config = dict(
    n_layer=9,
    d_model=192,
    n_head=6,
    n_kv_head=6,
    head_dim=32,
    d_mlp=768,
    vocab_size=8192,
    activation='tanh_gelu',
    norm='layernorm',
    norm_place='pre',
    norm_eps=1e-05,
    positions='learned',
    qk_norm=False,
    attn_scale=0.177,
    bias='all',
    tie_embeddings=True,
    parallel_block=False,
    init='normal',
    init_std_qkv=0.0361,
    init_std_o=0.00853,
    init_std_up=0.0361,
    init_std_down=0.00853,
    optimizer='adamw',
    lr=0.00164,
    beta1=0.9,
    beta2=0.95,
    weight_decay=0.12,
    lr_head=0.00576,
    grad_clip=1.0,
    warmup_steps=217,
    schedule='wsd',
    decay_fraction=1.0,
    decay_shape='linear',
    final_lr_fraction=0.05,
    batch_tokens=32768,
    seq_len=1024,
    doc_mask=False,
    z_loss=1e-05,
    train_tokens=318200000,
    steps=9711,
    dataset='wikipedia_en',
)
Each number is 128 + 32 x the weight over its row's rms, rounded and kept within 0 to 255. Layers, rows and columns count from 0. Numbers have three digits each. The size before them is the row's rms in percent of the matrix's.

# up: layer 6 MLP up, 768x192, rms 0.0893, rows 8-76, columns 0-95
# down: layer 6 MLP down (transposed), 768x192, rms 0.0892, rows 8-76, columns 0-95
up8 107:106109112135167084164117132142098124130108165123130149136113107160092125203098114161082148136101147082131123154116111054131144167111081128111148066200143110168176107110149097113109115133122078162106146138108061133188178111117068117087059147147122088095103116171137143073068094145138122138
down8 118:090128166153160137108140147102121129164087115134087144118097100122114103135141126089155153128126150155157103092146138137112138105149153112168221106155118160093152102130146113098080104130134083067193104095140122122171133164124119251165081115150104116130116136174095129154078114128096187142
up9 096:156098161160099141113120141121081153106119110119134145186065079142090133159148164105100144143131139108182114144040136127137111146067136132122121126172136153152091184118140107118161116100155167137088156175169079100070098086133133138099089029174193166135115146147197156143145079161125126096
down9 098:105125203156139119176167187127171160096139157141100101061118121132079217130075116109108122099075175119076141119137130117167106155137157087169213095161113084081120080108066118099066134135162108161102090156095083175116164105131144101147130150158123145137139096100158172110138152119168131114
up10 111:194117117102083130123134063109140100120085167157082108122088114082114152149163183183138087116084145111180149148079133137142126158113138181170143123161196157103149095170116153104096050172148081136075068108111140100180137149131134170101139121130106165164126077160118118141196146134119155114
down10 117:144108101082109117119096110111143101203113143155116087139071110108159058135133178156085129149110115135155102116136052122134116124062137148073221137143202108099112145106147124153084154145101061146161066114170162166130137113124111220166149081155125148079107154122121097105086108164168075132
up11 103:134168131151089130084095090184128144135117118154131142091119153102111153124198076193135111142149116143115147182138126150105137101161055113168166099145069134115121055126129143095113109074140109100107164141074136150163124131154108186127154114133140200103095138104094044102172116147111167163
down11 098:053136057157142096155149115089150155097135110157075158127155137143135080144083142101186126105100129118132103111114070142130189181133117094127147145144139179150156115152096116174157105114174157166073121164172129075132078180126091121157085125097186123044195061119081156166109156180192118125
up12 101:166162136158115095145129095125085084158161096218138158116134100151149146140136166140161138172109131138114132106151137154136109117117159095056130106177095185085096158119088157104120047097137092149181182108150136109136172186106110083126121175114102089116145112142129123128105135133116165123
down12 097:097110182160122138058174094138170113054104147066118106165106167094131063137151149087137110065116124133159132142119128179160132136122092178189160086105194109147145122146174133138115154162125130117135101135105173095074112115128143140114129119138137134179102144122096085163143129068097121096
up13 100:117126135138128116109085122196138111094057167156159139128103091113140150144112158104155153086114087105121102165100091135152185173152146106122164103175116079162078155138161124039088154096186128080172169177143137156138102106143124163111149104110159118138125108151134158156154109192095146136
down13 106:098138111126178150154158189169140131065118074143111086102151147134165163127107077101092147123129120143071159124124078112136128102139125137128150154088147112159060129097120129151175132150141137101187097157100123129164172140172085144122158077125171108097167103112058079062161126124072125099
up14 104:096117150072112143096084072115141140099154065161118132198134116149114154139124108102074101060075123110119100136079131186141105105161200225144110125120159121122167097113109099100171138168123146103132114123109145136170112132146122110127163095146196105167110192128115147142110143170115141150
down14 097:135135091144097168154143142139139154126097116124094132145077088176140228111140094129178096188114175110138122135171118090212162161089115121064081135132161157185150162106125153151103100149121093107075184124170137089166161127166216146143136092174104139160120086143102160118121129162128072142
up15 098:192093081134162141140121121121087123130116105142033127105113094160162161186121095141083144131142122099144136088152129136118161138115098072147133126120108102127126112096090148098183084204178154189114151144190181116179120063168120108120118148096130146097113149136178165103110158121172127131
down15 094:107098147102103098073107092147147110141102101133103096116121139170080195154087154079086136151131155151120179162162158107150153109142148120112063161118180128180163098067098130100132142131113107106096143136118157152152142094052168125143133119087163164122131163102162124162157140132105132126
up16 107:148124104114132098106134104098145130175091103100157136111112157146171139127139113146108093135099133125163108178161127165186142079112189117088103120140216151159179083141119171071114085199147163146191146118103197132154126168085142157047172098129119132090079130103181120183170108079124097131
down16 099:161134187151129112125149186139138105140143121150102072178122114085089205117103177137166131075087151105177122152139116128117159138128123134143000148128145171116118138170124127169066144075125097109121171133115097086152154101121117125179156140143138166120087128141113091130141167119148142090
up17 092:127105153095115101150084166111149131155129172106095154130111094173118130132187192143082133062140069104127126105151092191136141147106084158132151111154152085096145122156120160167149115120163140110098134109074112101147087123114090125109109082121130178077074174187113173104127140136136076162
down17 095:107147060132171172136132124105130104070108111128150172122116118143097166098076087108171119127111175144077108122088075118132118106170107153110122081118191111136069143094128111133121128174135161089102112166119125170157110142169125131175100109126124060155166133101105144142152145114122126120
up18 112:151123109079125163146124078138130146146096134104108154177099091142096153147118136223075103145134083133069160131077136085124127141125142171106176183178161129133114120134121116077161141147121130129126093111119105157141173099126107181147112124176159105116112113180152130152095114146137057098
down18 133:163112105059029130113109170145111201088141151139109163106159161095171082146123078167111132109107141086147187130163128070144126080117116080094116162144111183173160072167109114140102092182089177074144162127159065138158143150137134059166102128088084158129109109149104114073157090122104117105
up19 090:218130135101110125113083144155102172182085100142109153103179129104082121203097110131105143120088118115199130095119120095193168129169108108126123143110103118179070207101112143127164098115115193145161093139153127108136094117132116125123105137062163173138108139062180161111151096150150102123
down19 083:063125142123114129124111088100188140103076149160091127131098186133163090136135097179145142082075164141125107099149120143080137142135161160079033192147133103117058096130164043141165131130112158115119122100185087129124046106132155132121134195072103080121147151172106113129138117089127139129
up20 106:061118146141120113191113115181146089036190131082153163126139143125150150110131166099117121026146093092138132198091113172134124139115100137165104095175095148130113115061173163061144096099131170128161154088074094136106132173092088173140112130120076137130108184152124118121115136155114142152
down20 103:175112096141144123127120178135150181172093112128134122110126096079136178070154126132092137166185103120140133112079138129098143188204107120125108192104098122144165087146161125066159113099097131130114110118113177105118094143126137161107103146094080120213137138083105108182125102137088121163
up21 086:084109092102139128105128112082111114087104204144082124177116085166064100102139123150107099123168063069169091189101127131156114145124133146135152130136191071110154124127154177117118112213134107151151091145170130130152158137114125136111092078087142167129088134171114110163177150146137133149
down21 087:145166170117216109127115150105171108137065153104110187180138197137109175141103131153125124144146143172093147120073164073133154063147156126076124117084125131137036111167168034138151148113138143105132143158095172129094086116185136113117146100169168052100196069094084165101163157127094133122
up22 100:098101104063145135157112121131070140126098178111070149153136156183135121141125134150184086156107137119090144112101108200182127187138169151172088122101137103073115127115146119145093140107146156115110161126141126121115180141126083085167150127118137143115146135139127094153099066175125126134
down22 087:124117087126118143098177118190128122164160080137087060129124088132130030132113116074115079145180139117136111155132129139168124094083109105147000104141132163134130176168123136116104095125133122133156118176128080159101112153079122111091124099122159135130150106130118095096115184133136126141
up23 087:111131099154196148117142135212096166133144149133161129146087193114124127123089162155138153078072137104065121109174152149143110100133147176109124132118078169143092166106154123143208080133151121180132154109115121098189149132140121104112156133130169135115111126146136102095141146135162113182
down23 087:157148137133101194140109126049144154145117093161110081118124138152128109113138153110130055141157152105079116127143140032110085150140136169165144129079173204104158162155065149119185116143119176151104156167145182167156247095136154117083108187127130161076151143105120139137112142072105150125
up24 103:155135105075094139117107141129089125105122164132106133165116155188118130188162108137135113107137080117150166163136122120169164168130154130103100101094125138099129115139171125095128080175172093108132110115150137174123081160105158131097177108090160106184113092189124109149192119128092126161
down24 093:132117142166152116078194155074116062127142094103098160155144135092149001127120132118130162062093214128122125140139182114131176104109109117172090126169155092138152104104129106133068102139059091111215102093152145158115070147129155185096090151121147122080117140080180131160103117141170125131
up25 091:109123146098181083188092109165045159168101193142070123132159145140169124184120094151081133118087086145164140151172136124088178133066089115099158081171104144076142165111178099148103094103156114162149067110109148162103072145163177133114134138135140151125100109117059135094128120130111131126
down25 085:166148114105144139099109172116175092091173072151196144150120083137070171067130150090152127117148155113090121119123100075167098105189106145180146136109213108148194114148162180141099161175137165134140151185167119138127128046097125137122124129110124126102159146123178116158141165138138142150
up26 094:194120078064155127158120156109096129118123124147141144124100148154099148113167105116137083063146108129134137152159072118157201097086089118143119110139071171139084137088165193135124114133182177063132167123098099186151106169131141140135121096126131213108119098192136079147166094164117132130
down26 103:056181134098090181108192165110147159129148174152139109086098132140092188102208106090056142176099155216146064158170097104112122099118150120122149157134098125132100161148143106104158113140128127177140094168075092122098117124128115127115102129158158147106105114097170089098151110108117139130
up27 095:090136113106038082140091150117147187137102215108107155138089147167159107144154154141111156125119102149115130162112121166203096113164155115091150074097085175166137111145133143109135111099128118128098183092137118062153065204154155131113135128157130186147103124101133113125101086150111078124
down27 102:124080135116125138132158171129201130149142121119165134078107135110109183166102085151148159116127120132178127108127145113115110123107139096164105111103146085124096145162137132098153125089079140143108069144169125067137192135123131138174111121128127091122126092186148141100100099168141166145
up28 098:092094152091103054105116122151128129177205125130157207107132133160145140152139153125123175080085106150150162126113152094117109113074127131122163142087146114155155158112079122082154110146128114142108148163186150081142084129199128105148126121096156099152090102173135154169083095142165165172
down28 092:151121173114124150164121161132161132112073121121157067138084157124154108160138160141095091161053173096203142091123171148135113126117144147123055178125168135116097097120211083105113147140125089142110162163216104165204115109099126185151129187160193141083143134117173141151084119108080081129
up29 097:169112117089085088133123127120167131190136185116145112115104145167097136140168119140061076138122054121100183172093112197141116146127183164143108133176176137154128096114141138135117089120165133107088120150121166130108155089114102125073128128150173204116111061212187165157118107150127127185
down29 093:126150185124103189118077090073182142044153116150135165123148141126121104080153164141157121101112112153143134105148096165132084117126169109120140081089139145108153121081163152121094124138123137167109150085111053086130127205120180109130166120103134155137104059098122136136143108086128199112
up30 093:117095156125125103174107105104102102105158130164128135137124168148110151149118078115122202126117049167217105134088133118144110108107188127142153165063104119188120127156088081124161084147088151113198143114160168161157165165138140119102170104119092101102066143116126102180182135192141153177
down30 090:111135193131144074098132163120150165130148109119126100155096128078115092155099121141114141131150116126130136109185095110107138114073055163157098118204114139114133187066162145122097166140117088107101186146146090157113017158051080159135116125134152126144156159162115141128133125153126156134
up31 112:140079073078085143103102081108116156092104178202150140143105181103100143094129175134168127097103083171110170107152127138158128116154122140105166115156128138095144114119102149106166157101099118143124119118125148114110119110118153160121069156123099162050114129173152071202136096106102175181
down31 120:096112120116129073126109163180103095124129143152137135071099137108144106177118114116127124134078103136114217158141091179126160100124173123089108152123104158148095141179158107181087180133125134123131151177142141197133099091114147023061142144158152171143150115106092116161126081050125147131
up32 098:151095113127113177165116110141141152108124138132142104132060118126130173118093186129159104025116062124109173156089088143136129171155161149147100090131145185154092094136149095085154137117116132091193117137203078158168117135070118134142161129141099167161166128140148140175179142119182071120
down32 101:135122116162112129121100125111111090081150067107130122109223107177108152174133132132105179198136125073181128122152124108124106157107117086189141181101128096089208076136111199106063115171100131155179188126127131065083108138168161154146077084154140148118104146075102117132144072131137161123
up33 091:137141102125098095108123091193160100094110195141138177175119132112098111103162136148085162088097095119119112102103079131149090185099104181146113109130128135123090108191086129083114098056134154099179100082125053109121110166103113165132159154099127106172115066147215104156130077156135121145
down33 088:112122197122153124118091124155103122097141138110117134129141202185121092162118096138148134167125099199126132147145144111178107149107118080152126127159132192149143134110140196179152157119150130102134154241144144157135158110144128157112156123127107073149102099147099157126069106193164087112
up34 110:181137096050138149190132132142085164114113123187095187122122135210082150123214103183127157156117164158113160161103131154173107106120114113105155106115165148100107059119125136189177127156123123210085109163116099121163092104106106119112155053134122144099104107169169173132136115140099152062
down34 108:117142144089123150137089120169218073154107147152137164155105236084111119153116176114112150125134116177070187117110109114136107142155100144146134175102125123140078074151096117112151105120102106125111133154171149072105142150100175117108106133165156135145105163189085145058105187186144130098
up35 094:125113114059097099162132116122121149133159138060081170163115094116192138149091084094069111109119141074148126196102076124120072088095159150127091163110161164172079155144119148148185096181086138103179119114095133128165128143133100177123155095120185165134050111099087154092154157114148085170
down35 084:211155152121126149116175156129102129132125137148067098153098125132042000124132162141129141093106073138107107150120204138193128112164094108091135107118106129097182081114136153165102110087115095163149108153123148073117167104167125136139146098111150129147153104168155127171132146115120103118
up36 092:117093107127164135075093186181096157083111133090075158111126163169103124140059100169057094122076154104168134140160107096156121087100166100128108166152077155099092149115109171112101135098081152117108112182189111096207140184137123136148095157086117159083154168075123116171150096130148130151
down36 087:133106120121114110180108138144177186115146098128118152145120094136118112161152126104184124118099087153142101152104161137122166126117086081128126078158072113193123135129168114176031064087151079140107157112105151188092077100125072145076189140161139126166113104177135148137101148191164110101
up37 099:123092081135144134121051108110104091143181130158085144081136172157107156149078112124108109114126113159137153131104132150127132150132184123151120100063168180060156099036094151070105186151134099129135130133136175149138109181060113118151151162061138169098137146110169098091102130191100135151
down37 095:086094155153120115103124073151107143116132116118090052117178116116119155110145165081106199136077110179136133133158090115160171135134141156132100152141095123143100187125117079098058102123133151102109216133191102116173087183145150098178126153142160121134137127090144165110174180141118102068
up38 103:174132080116158146070119087113175079084102107113074150144073139113059149128132161162153125124093057109094159150112099088139165156147103143139214084122146123120114169156060184119127141106118076103144081164086100135080121099163090183173130146156142117136101119146125090086134119113132128104
down38 107:137138174066138145171149110163086085151131098123107111150191119133052071170114126127142111177123135132130116191129141158080108146153138136175149112147118148085060067141172134185149128170153105159114128134101098137173130110167117173107089135181192092129127128195143108166130188146117162189
up39 095:124102159097135116060130121115069104131109070166173160126129082111131150120137088161129125086105105148142096186093113172155107163099120136123104129108205111138131140084168135089160119144116114142070121110082132117142104172176154103166050143142138126127140132137166130174122000168124148177
down39 093:110123007147130126161142158130110070083067200073122156136104138131110123058146147163151148138165119141110144135100135103133123176115099123140177162059098144150099126148156139144144124166090131115114159064063091114137139145133185150148080120130133061127153124114135113119123180125153182142
up40 088:121126137152054119133176065114120125092143062069121132134130147147143126126128192148135104086076106080126112144126147108099135097123145148178118140150134119160110091117130041140149120139099070180177068072147108121134108115113119110162095107138157109139070090094113147106123156143129195096
down40 083:130142119116173179119134183123099173130191212124159174137159063106114148125130110135142111198113118177088146091111125096171080114149097078104109127105137117161189135120062110117169151134121143138107124084075140158139166135141129085078104118133108170151171185108143126100087111087148111130
up41 102:085122082118140131138116159108109113101063089128121151130141109094085160150168150127111123104147150099116142189130093119120109180179111188078154138141148144076145146164121172113139121189180164221103159161080071109121062142033152105137128165150144113102108157169123080079132124085148133125
down41 103:181141063130096190132162111132144115114160096108161089143073045143135113136177112113096123179187173134164115134093107080106160114128152160166184154153135192157171173135101096142113087170145052124088147120117126107120109070156123092083075160167118091098163131099119142103140174151114168185
up42 095:110144097126129062101170067150145099152141163142105150138098138101125145142173121161175098114062092079192144132103102078118150134183141176133109112152110124153115140122103083116141133119119152112122147160182156106193080097137179140117104145138140096141122112124090127085130147141167185081
down42 087:140144039146157126187117112114138146118144084097146110071103132185114067156148128152155187123070138095121125147076144147110147109170104086176188157121172096143055102099121162138121158104135146154156072138105103132088116168117116122117125132189175127145152167141153186173133135102148139155
up43 091:160112027136088112158137070092141125103128087100155140140156112124044135120097080119176085110121177089191073123127137092098159158154152113088137130148161126163118114090104116171104091153132092143102146120106127119126122139099056154128086109153081159073044121120174050171125140153134103125
down43 086:140129173163115089165109080086089147162146144138158078152155155120137213104141131093088103140182104161128086139118103139116167091103155085137063190141106149144112100137115121117098136076115155153140171119171133170116111166159105113072218105063077089203124121080138172143115115078121127111
up44 088:156117147176136143087093119082115144108123084151088130136140129175109162163133108197083145084108102160142117096150088061145129188162146152055125114168135145104155130158159183093125105177091159118130115189134123118112138107081109173110150107088167150144151125094119108137156126106188146181
down44 092:130150105128151042082149112154133102085159180087125140117104180126149191095170130137146104162117140115149109115164116067139113104084169129085101167142116056110081132120129093150111115069168108154090124105094146138124139096185182098125150146165075057111172065098135145097115125162123123108
up45 096:116082106112130117073095112104153149172157106181095154177164180142132166141203152131027135145139121159125158118106116113127168144144147143096168111162161161081145114072093119120093171107133165160166182145107109082098085187114085121123092115093114173097081126093114165140137107180102087107
down45 095:134079112153157173101142121167157082086163071122114067149181161106141192128095111194154175116137135119185142106177127142136106124175170141123157124142103107159156144152114097119098151126136087140124152102133155132139163105147107122112145111139104131156146185109161098154102161116148187161
up46 097:142094106053087083149082059108139142115114146088102115131116083162083118099099146187071080160099146068183136163117183111162155200134136116116093130105154111136168140063095149129185106115156055144105100128112135134158092149109112152134151064097120150146084155156106100178127147144119160105
down46 095:155134101130116091143113173056162152071124145116198071169127127184163163123132116172138165087202118106162155130088152103132184143167132084117057167145127108150075098134133098086157066094123120095119114166058204187079101152122123106127176137168080115139110145140148172092130212067100122115
up47 107:159119131099123088137104105120117136090058127092169150126123078153127166126107150180161142142139126098125105192173113163156103177158126171151172143182157065101088136114068137125143046102187063157060122142068138136171145148038125067151109114108120089147114149131100062096138119083120136158
down47 107:099137134143146137096169135141163072180107146093126153184105085176152159113160125097141193108117096123141144136185128126133078164094134122109107136118141043154155164119124149079162092108167094125140126083141072126159147113103074134080126127199145133123084120119222086084150196074160148153
up48 108:114086098111127133148127131122142142156092199099104141120058167129154127137112134122125100115102103114136178142111097085098133169180153091196139098128115153161123084117161165122146085122125093114100113146059149127139077117109109119157115091106183179091142137212103114185123113143084118133
down48 107:182135133123106085142106113121137101122151145122141107134162102124032054113105120118093116180138125170191150120123121115099119093103181161121143187171150143127151168119182100152067091144114124132164165093125132127120044111132175094106102131107152194148125124150160113151143159154123193157
up49 101:110125109132163125104139176150108151132097074145118178104116136184101149133149115124096116178042160119120178170169103117198144092088180141119110130135128164125131036115163182073119103111105142150124104184121135146177180132074111156112107059164138103195121101107122093135136086141114064153
down49 099:131133148074115104157124035175156129090132111095129140178084131092167173144127124143160144091133174124117087157104149115055183156153112133124080150130110092135082179175069129102138112083085130130122099088115099088139154158168075118201145170128121111127132130135169113174126139111137152179
up50 094:114132106166120193116104089077070150121139140141095167115138166091129133083121140180144115119114148106128087128148142156141173105052060114063187143109174087128120121116129180113099077156087177156140144113188113070175155159176110097165152121129078143087116129149119095151096122141107169189
down50 088:133098177170208066137110136135100118084086102132178112135168136092098077122116165115134070166154096142176146134156124172127061112177095128141191168159154114104144146097128185122033118121118081150170099143175117139144159130109140115102110143136095082130156110164137116168101111161088099051
up51 106:167106121097103106174166085116111128100042117129146141137071128104060149138127122147060155151141161127175119157055124160121083136156130152148195140104119113165155136099079133098110105146145077070131171111125163028066143125108131081136108134142126115102164080122131131137112142138148150118
down51 106:138112156152166112095108180143166129113119096127112104129111131155142146135135060141120109164114082117130139097170134049106132109170111059165097103171159119104148089077196114095133166096154060174147120107132157151134145119124086196139120126092128070147112145151139131117093084178117113115
up52 104:175125133135118140061101089110142070101157121105102153182089138118099152146103174106108128110089133082120088132121160115191179182150137137103114085145108164153119098147151119116176086178095105121187092097172054121173124114146153195160127151152180163159141145121132188139115111117117074138
down52 104:127132135156145123199151142110122149085168198103104140177148123174163086112118205112117119121171080151074124174136133142114128141153107156064103077185130177136095110165126077175099146038184140105137126097126122135158130131151169120146150099090162130146110106121141149129168119137134100130
up53 094:102053103112115110195090117139128129142149155123139134147123069133162153121128135102167110141141111114105114046206098061136171161106133181183110103181111184111085141108105106126126148120138152101147192158149150077195109220110086152130134126115116107121165096136139071102145078203101148090
down53 091:144121139142093168146090124119174097065065106173162169147094148173133119134162154180105109080090147155102144122069161150082126161130129208095138146126087115128076111124115121140138113148113134078130124144104066103083115044103136040098106138162141151120139123185153068126141122102133119198
up54 094:106102114120070128056074150106098097131160110094169137224124133121101147107151145102121098080151078131108147115228125112128154167127182144130130081150089132074134106129093055093106133180084082118140144070134120109161126090132114140197141147114122103150148180182132122140124130107139075187
down54 095:102136159089105143171096155177142134110112149155103123102146129157147134146152165148126085061128146116115154074140156148146123170101058161186152157140127080120080122052135125165085113132112090130075119131152130121121127151191076164088163150127167107150138162113147058107124084170159131102
up55 092:095129102080117147112134134163109153090101129114156159176047147136098140125167135120135115108138112072129154197106095094122182162133147155118102077101128108122146057167188103121167163142157103126136107102127111132125129089089121144105126096162121174110090108110152153150135140129088149162
down55 089:113087127165165101101135088098137174119123128153105227112136102108150064165119170166119104220122139165195073079183192178140134147124098110190086111105049129094116150107108157123091070111186148102129117096156136116129136135168123100169138097107111133166167119157091088123157187136158085125
up56 099:184108085089118151109065136136093140157153153102144134114098151105155136142122121127125160169104108102135094135106120159135098168134137102134127153116111139137117119101128097074141112188121145122158091084137142127128113091133170091057072072172096224120128156206134091188155088096081131199
down56 097:117103123136079141147186157128142067133152130122142107115191122151109127128084110116134096121103122087166137132110166147177226094184121126188061112136138139133173131167109172137088169114086109132148130151132192094134148095090119084119108138102173087109079156120130097151121155088146147111
up57 097:143084114127133122115122142181086158065120128190091140165156108083093176153134106110143158080024133109206133146135129106102150103149154134140096119147091175110126137079131100116100144123100139150185121097139155096123098106106113185106193133089167112190108140085108138131176136115143112155
down57 095:107094089156154151113091105152101143183071197158147146143091122113134170077117120134085131126125133176149148146123162174136127109223084166098195148186129143078106164130167148144092127115109141058127129131134090138151179092065064136107137134119131156167150093150108129147158174160127152126
up58 091:134132121086107134105067108127143137118109118154104124152120150142177169205186106203065102115111102142137127125102091125165091141117198172077160103125158076120088094168169067100142096089140152048166160158160154171106094158090135091119188110089142122143131165154148150217141128099061118098
down58 095:106130149147107136126157133174076176139108090112158167133181103128194174037096146124109151092135124159161079116160157185102148112146148151208119149171100153143157162111132139157086173100163105108132159136136137112171154083069094094125113158087087127076053119051095167102133173083136149112
up59 104:140101118128082075133123115137138157131062188153136118104120069134150139097181147145070146125126105131102141138071167164162080169078123164104087088117127159089143075130136129086127040112176153099122150124080132113115129156104091176146146098099087152153098156110185141132109128147152192165
down59 105:153128112122159174093110216177110094150106137083136079103114133072107128133174150133057205153212121143100108157152111121094120190119130085128165131114164139103137054069095150079133146166098069108157099174120115156112083111083131158093134153142137130099135160114146075147117149170124142113
up60 086:115099135135083118118111033125168103104111107134131125153109158126092121159197102155174162189048091120201111150057159146147112142132191082150099121103073157176081073153125150138153117109132095149148170141132114139168072118106114201174158083111139178123092182075160143085139093155132139102
down60 087:144142157130149107106119198161063209152133144146139203116158140121160110114075120127129149066099086106085088144135096127114121169094093160114189127162108119101150119091140139135124138154099166075165117085170164143100171149153139093097117176095103102135133104137160106196102103057130139149
up61 110:181138150160117146085078103129125100140084080126143160106092084187089147140173127100139078106105117151151139118148107129143107154122139157169127081111156157139147125110117154119137089133155161087133152132182142124149110104108119132205159108106137096133136142128198164162099091152156151088
down61 116:139124170099111132137083129132069134163113112074178156103150102153130163159144138087153133129148072161061139146145124137126090147114127124148142089111104104182084183130124065132154139232145137172157134168200104112170136101133127115133126121126096142088163088147129132161128147142077164080
up62 097:114134204093060152147086082142144158181089107102117142149053180080102133142138108154181117153092123040133072179115153153159121176153107145103127106101182109172129129131113134114138106148118109158140112163162076081188128117134166156140142118143127183119131154166130126143113102086152165161
down62 095:101103118075108100084202152168103163109193146115144174160103192094171056149135153120143154053160127144095099126099152125097153173152088081144237129160045145088120131132083114135095122096132129124149122123121104152130113122141078145155145165146183148110156133159145122143067150124128108156
up63 096:140099186115095166137159111162077174154172171145147157147137156125080148166097114101167129118145136159106117124085144117191124129095121125155132147133169192147106085145137137125157161176159134135156121077078087150126099111168104148107155071101133080106074113178142117184065112169124094165
down63 099:165135042200218128130139133108133086091088146146065122130194145114149055126100157115122125149051130086158103103193122134117149172151140169092075120133103079116115176138068155125093143093128145141131083154162168062092167177137158103122115137127104125140157102109130117108162116158146153103
up64 122:152153149158059165161135081153144115114140138095163137161093139132106151121141148103103100163106161181179155102098116141119165151164137096148225090165143165178114125149147109058127093118062112095124074153137097141091106140125138137108093167124099107124150106144154151168111121190109096126
down64 142:109133162177098116153113095143164174102126156134124141141128200091164064163124082146105133116031169109159099105092177115121136089103107123171108161105148070138077150109163081109166107112120106151162127118147155102162068168093124138100092141101170114117147080083143165156137138148179146079
up65 097:129115126137081156161133143186122140119110147090130187228091133141093122126139120096115052120136171153074178103102116164157136169077204107139138131144119137157115046107134095108152140125137162137137182137104056156047060116184127118111121143102198153103152164110122146168095087118096087112
down65 103:142129141113125125138089147081176085088118131118070194113125185155132104122153116182096175137066121108117136097097103088152116104086175106094116145169109093149148081147154113148143063142127150168149128100112118070136158190096144145154157135169114149084114141131185157109098095107114157075
up66 104:196113112101035131091145066090125112098099154160114111149125170150099140140123105177093108159134111104122114158076143159156102213211117138099146150121206182090152085134057163129103091087080065166157129172115111103068179119134116105132127099141102099118111153109101154116174139150124137136
down66 103:186111145090125125199114145117159189176116128138093071140121146119131034184183096176078170152126085105126177135174102118152131133096166142116164144131195140097070215124123079101134123159113127112138112121132117152117089167116122182098153142067149150087109074106157143109136122160151131146
up67 093:162101069139165131159107105126066074188115141140126102107089109134127156154129132140163109156139139129136111147174188128088159125130080124130140089133143186149168135081132097119136123217185144136192107057160104115141161110129138119124096123125128151103100078089125045171181112094129126125
down67 089:112156107105162149117138104109169162045206064177093000122108137129147176144089134108125097102092129152127113134104116105147125139108167123139209068128116152150091095139144133120156151120124111086114158101132119138118153106140159148145102126102125140154119108114129136115107099153150138113
up68 100:124095180102135138144065089101145164093094151156122152110093089141107151133123102075079134104092185168115143160124114181147110083110098114154113132123135100144130127090085172078176133187169122176119117180103129122117158154166182163094079145146120096120156141179166154149140164196085100088
down68 100:124131144168119086126173120152063138163157017158068125150114104162073173181143171155140175126096078135120136178208097086102130153188100163171141124176100172090109110131123123165114135100116075160098119077145137105152109108165071124142193134115080138184089113117131112146141077119121119126
up69 102:189117118143118080109132104098059175117146158176123142118162133129139158113151140176169099133164128151085076158047162126137128110142111115122113129078162227146147100099115167074112091103104140145111116088101084149112101129199102128158142094163109134090102082112178121113113101140172121138
down69 097:124111148119063116096111102129112132100113131151146084073145144213119073100120068136074113121155049135133114119143148112121157114160110128085154118189133101134139169151125102142140142132121133165106087069156190099117119125177129186120124150147125106130050200161158207104152189089109148157
up70 087:108111091087137138083103089101165075058111155083066123189170109116085149112083107098122075124160086103179161150139102159204160125168123120067130098119117132151145088146163144121097165185111133103112112095124094123140093140125126124140122153179061111114087136157085105097092117164084119108
down70 093:143151154183090127123118184158108126173148101148155165106139139089189186117167179125119164063118143131118135113114154091029141124057136096137114094082141154130115157087123123096182086071137123114166126101123128163102145105146081058086139148097139136131097109124127157118127166104162116120
up71 103:139172120090106105133094121230071166124151114159105156170078096181175135167131168140078067096115119120136174154151122127111163114127171151110089131153163145143166099158140103116129147141179094144158094131156148139147113108120151153131113111130168209149106119132180169160070120129158073121
down71 105:093140168138176108086145105139201181134126149133091120101144098130082132145140150147150104167050154153139112160143093078094154130136107124063111106085074133108089133180158095106106079124148110151083110114096108110147098069125117132145107206213099103109093119119114114116117135153188057147
up72 097:146123112122146158134120093167140186123024118136166150110111127100172151098149110122140076091133057138127136112164107103079165128133112180167118091119129131168090134025098156115140108119158094173082110068136098144189160093107141101157120120188164115078120101161114101101125108113165152145
down72 096:180114124083150102121158131088168066171173168134131076148153118127155130123157122131126162141129128117132134153102172129127172174080098087081156206124108110125161097149121108166136137128093119137173225086105154123149122150159139131030143142080118113083118145144116134140188089186131132112
up73 103:133078108103122134129059085112097102060064115152097114211119113114093163150193132131114108143131152069154121100103166140189138146130093144111107102154177175128164153136150129136186122141116144155148140078130098181170133081093151169184128143120103138133132167119121128130129103152152105117
down73 104:112146119166128185140134116113100159167133127120112013086104145112173176134108077126140152142112118142131124114130146143120155151154066104116129120128107081104145165119133102178174096095131134124140135126178126155125085138140189115133114159136138149176198094082117137115136148113149060108
up74 093:157106120056167127158115083148113121096117107124138151164085129076097116134145112151074124110150114113105110107104168108138161159156137080139189160114143158113083113133087106156195140126095164120098092182147114174137112160149165192172113071109201107159036067130156109187166121136079084116
down74 085:092078125183127101103153075083157132147175109097088117160163098108148000109099109082130120100126135107123171182091157106114098095122153097199222151127111165178178145192072133118154137102133122152133141187120170086097128143104103162172131093134132072124157154099119124100107141144165126075
up75 098:124094079172089128056126139123148138065174138128139131146069153103102163148105160144117110126115115171134130089151100057132150200130139141143127168095084119154058110190129157123099155106150193066124101164129090122123112082085115158147148072130153128168010120116085100160119141151171173155
down75 102:135091153100160146140095118121123107128128133155154207082151130190127128118144085077165104089149126128104129107106143161163123117123095116176132115169116161118146112069141126131178133140143066159184154104135173100079172135151193090088129137146127164102197149116101110161139068106158133142
up76 100:150128165146163100183103142170096104110101175135095100084120127228135134137173122177132132117137129179079080174110089104114133134145043090130158109169098194149088163097157174136100083140142176117116085132113084149107118101138115164157126102104152182143123120142141149171112081136136110212
down76 099:163114051062145097172132081136128118162143114127128083171122132073155158115109102094167139092162124193097176082140144205120142116166158144170167131142121177103161117167150121174109117165080139106103100080132118117137166148129136136127099155155110128149112108153145173136072125115123122147